config.yaml
n_layer: 9
d_model: 768
n_head: 12
n_kv_head: 6
head_dim: 64
d_mlp: 3072
vocab_size: 8192
activation: "squared_relu"
norm: "rmsnorm"
norm_place: "pre"
norm_eps: 1e-05
positions: "rope"
rope_base: 181000.0
rope_fraction: 0.75
qk_norm: true
attn_scale: 0.125
bias: "none"
tie_embeddings: true
parallel_block: false
extras: ["local attention windows", "hashed n-gram embeddings", "a smear gate"]
init: "uniform"
init_std_qkv: 0.0244
init_std_o: 0.0244
init_std_up: 0.0244
init_std_down: 0.0
optimizer: "muon"
lr: 0.00141
lr_mult_down: 1.5
beta1: 0.93
lr_head: 0.00316
grad_clip: 1.0
warmup_steps: 0
schedule: "wsd"
decay_fraction: 0.824
decay_shape: "linear"
final_lr_fraction: 0.0
batch_tokens: [32768, 65536, 131072]
seq_len: 2048
doc_mask: true
train_tokens: 520600000
steps: 7294
dataset: "wikipedia_en"
Each number is 128 + 24 x the weight over the matrix's rms, rounded and kept within 0 to 255. Layers, rows and columns count from 0.

# layer 2 MLP down (transposed), 3072x768, rms 0.0875, rows 1799-1812, columns 480-527
[[104 120  96 146 139 121 153 153  96 158 138 142 122 180  70 151 173 183 134 154  78 125 114 125 131  85 145 129 135 121 132 125 138 150 129 143 166 145 127 107 158 124  97  97 104 173 151 125]
 [137  75 152 103 135 175 111 116 152 132 159 120 111 165 129 195 138 159 100 127 108 158 196 179 129 150 116 129 118  86 112 174 120 116 148 131 120 154 138 142 156 181 113 142 141 145  93 138]
 [118 142  74 146 123 138 148  97  74  89 109  99 121 134 140  71 132 114  73 145 125 140 143  98 102  91 160  99 117 109 149 104 120 131 164 113 162 107 116 130 140 141 153  77 170 114  80 172]
 [118 122  90 158 129 131 145 113 151 150 190 102 145 110 146 143 129 109 146 111  78 152 122 145 100 108 137 113 105 112 114 113 127 107 144 122 153 119 130 125 117 157 131 140 126  84 142 108]
 [205  72 161 136  98  95 139 114 145 162 151 129 139 121 104 160  90 129 129 113 118 169 156 144 146  71 176 161  99 174  85 142  71 144 164 115 164  89 138 183 133 134 146 105 110 111 137 116]
 [172 129 147 143 130 112 122 117 116 129 130  88 119 111 116 148 132 164 162 120  89 131 147 107 139 141 118 126 144 125 129 137 157  85 127 137 127 123 121 124 116 105 146 127 108 141 115 121]
 [113 121 160 143 120 128 142 121 105 125 139 133 169 106 106 106 134 149  98 113 110 179 125 109  91 152 131 101  97 120 112 114 154 137  97 165 140 138 139 125 110 141 147 154 146 147 124 104]
 [148 105 101 191 121 143 182  99 120 136 136 152  87  98  80 123 124  79 116 148 207 114 138 123 184 122 145 144 121 127 148 113 148  80 151 125 138  77 136 102 154  96 113 147 137 168  92 144]
 [147 120 133 140 136 103 180 149 103 141 146 116  79 120 170 155 130 103 123 155 134 132 106  76  93 126 139 126 169 109  97 167 147 153 130 147 138 116 117 128 161 131 169 120 200 180 157  95]
 [112  73  93 103 141 179 123 137 122 138 159 107  80 135 135 185 171 137 135 188 121 145 161 140 128 133 124 155  94 112 136 175 161  95 136 105 124  95 145 142 162 104  99 123 110 134 158 135]
 [124 112 132 130 137 160 136  85 160 131 125  92 147 164 135 127 138 152 110 103  99 165 136 133 127 112 125 116 109 114 140 117 143 169 157 107 139 134  92 143 162 146 150 140 125 143 125 176]
 [101 154 109  83 101 174 137 115 112 110 131 130 152 133 117 164 124 119 120 132 125 192 157 126 105 126 128 136 162 134  91 159 122 134 141 131 115 111 126 156 131 113  99 118 124 142 114  90]
 [135  85 148 129 122 135 123 129 123 165  78  85 132 136 121 125 112 109 149 139 143 127 195 122  85  90 139 136  80 132 149 146 143  93 148 155 110 111 108 102 182 152 168 139 128 118 115 116]
 [153 126 148 113 116 126 115 101 147 141 103 123 137 109 132 136 130 100 112 136 103 133 161 110 137 107 111 102 125 160 146 134  94 142 113 138 146 138  99 106 137 157  97 112 131 137 119 126]]
# layer 2 MLP up, 3072x768, rms 0.0579, rows 1800-1813, columns 480-527
[[145 132 152 134  98 139 122 109 146 126 136 171 128 150 112 131 148 138 145 132  95 107 160 135 112 123 145 128 105 129 141 119 127  96 136 122 148 166 129 103 152  83 147 142 146  83 136 124]
 [132 180 150 136 148 138 187 136 125  94 117 121 127 131 110 158 131  66  91  92 120 179 146 148 132  90 125 127 127 105  90 118 139 126 142 105  87 136 184 162  97  95 119  63 152 154  96 139]
 [107 111 148  70 144 144 121 104 148 107 136 113 143 135 126 142 141 109 134 143 196 104 115 106  66  91 103 152 118 118 117 161 132 131  93  69  97 116 114 125 113 117 112 125 124 160 118 130]
 [125  66 152 130 117 125  95 142 144 136  92 131 169 155 112 141 139 155 147 128 146 106  91  74 103 152 121  63 130 104 163 157 118 133 126 137 112 139 143 124 157 150 179 132 137 171 137 180]
 [148 141 114 113 116 140 120 111 113 159 122 113 119 140 132 122 104 119 118 134  68 149 135 160 119 154 151 109 137 112 136 142 105 111 135 130 145 178 121 142 133 126 120 132 121  93 127 127]
 [142 150 127 113 135 163 144 133 105 154 138 142 128 123 146 115 143 116 142 164 152 114 169  95 141 138 148 142 140  73 116 120 129 142 144 130 162 142 105 144 101 138 131 133 124 132 143 133]
 [103 188 173 149 119 123  94 103 128 109 108 171 120 126  95  85 113 130 142 126  72 110  95 141 111  85 141 100  61  52 156 175  93  89 111 119 123  75 134  69 170 180 113 157 136 136 138 164]
 [126 132 113  80 156 151 145 130 127 133 137 113 131 174 134 105 111 146 111 117 156 141 141 153 145 137  98 148 117 116 174 147 123  95 132 152 128 169 111 129 150 161 144 154  65 144 120 122]
 [ 98 130 162 154 147 147 149 147 158 104 137 101 149 101 154 173 130 109 142 128 123 160 138 114 107 103 120 143  83  69 151  87 153 119 103 140 128  94 114 135  86 126 116 111  74  98 102 141]
 [120 149 161 125 137  85 135 122 121  87 137  98 152 104 102 123 122 131 142 137 111 146 124 136  74  98 110 124  75  83 144 123 140 105 110 121 135 115 167 107 129 117  98 129  99 110 104 110]
 [112 135 143 112 129 159 145 100 138 112 167 137 128 123 106 180 159  82 139 156 152 164 100  94  99 187 165 130  94 121 113 126 145 124 127 131  99 142 102 152 145 112 132 135  87 108 160  97]
 [122 141 117 137 116 163 126 142 110 103 105 156 116 147 101 124  81 159 138 125 130 111 138 120  85 140 126 112 145 152 169 163 166  59 118 154  64 162 122 122 148 131 152 153 142 105 112 129]
 [105 127 119 108 136  98  96  90 135 104  75 136 137 116 141 134 131 103 128 138 129 119 126  91 151  89 106 111 114 187 135 110 113 130 147 169 126 109 110  99 120 125 140 113 110 142 125  99]
 [129 123 147 163  80 125  97 161 156 127 111 142 101 149 113 159  92 115 134 127  87 136  89 149 137 103 119 116 112 129 122 122 136 122 135 142 136 168 164 144 137 107 111 114 106 134 165 155]]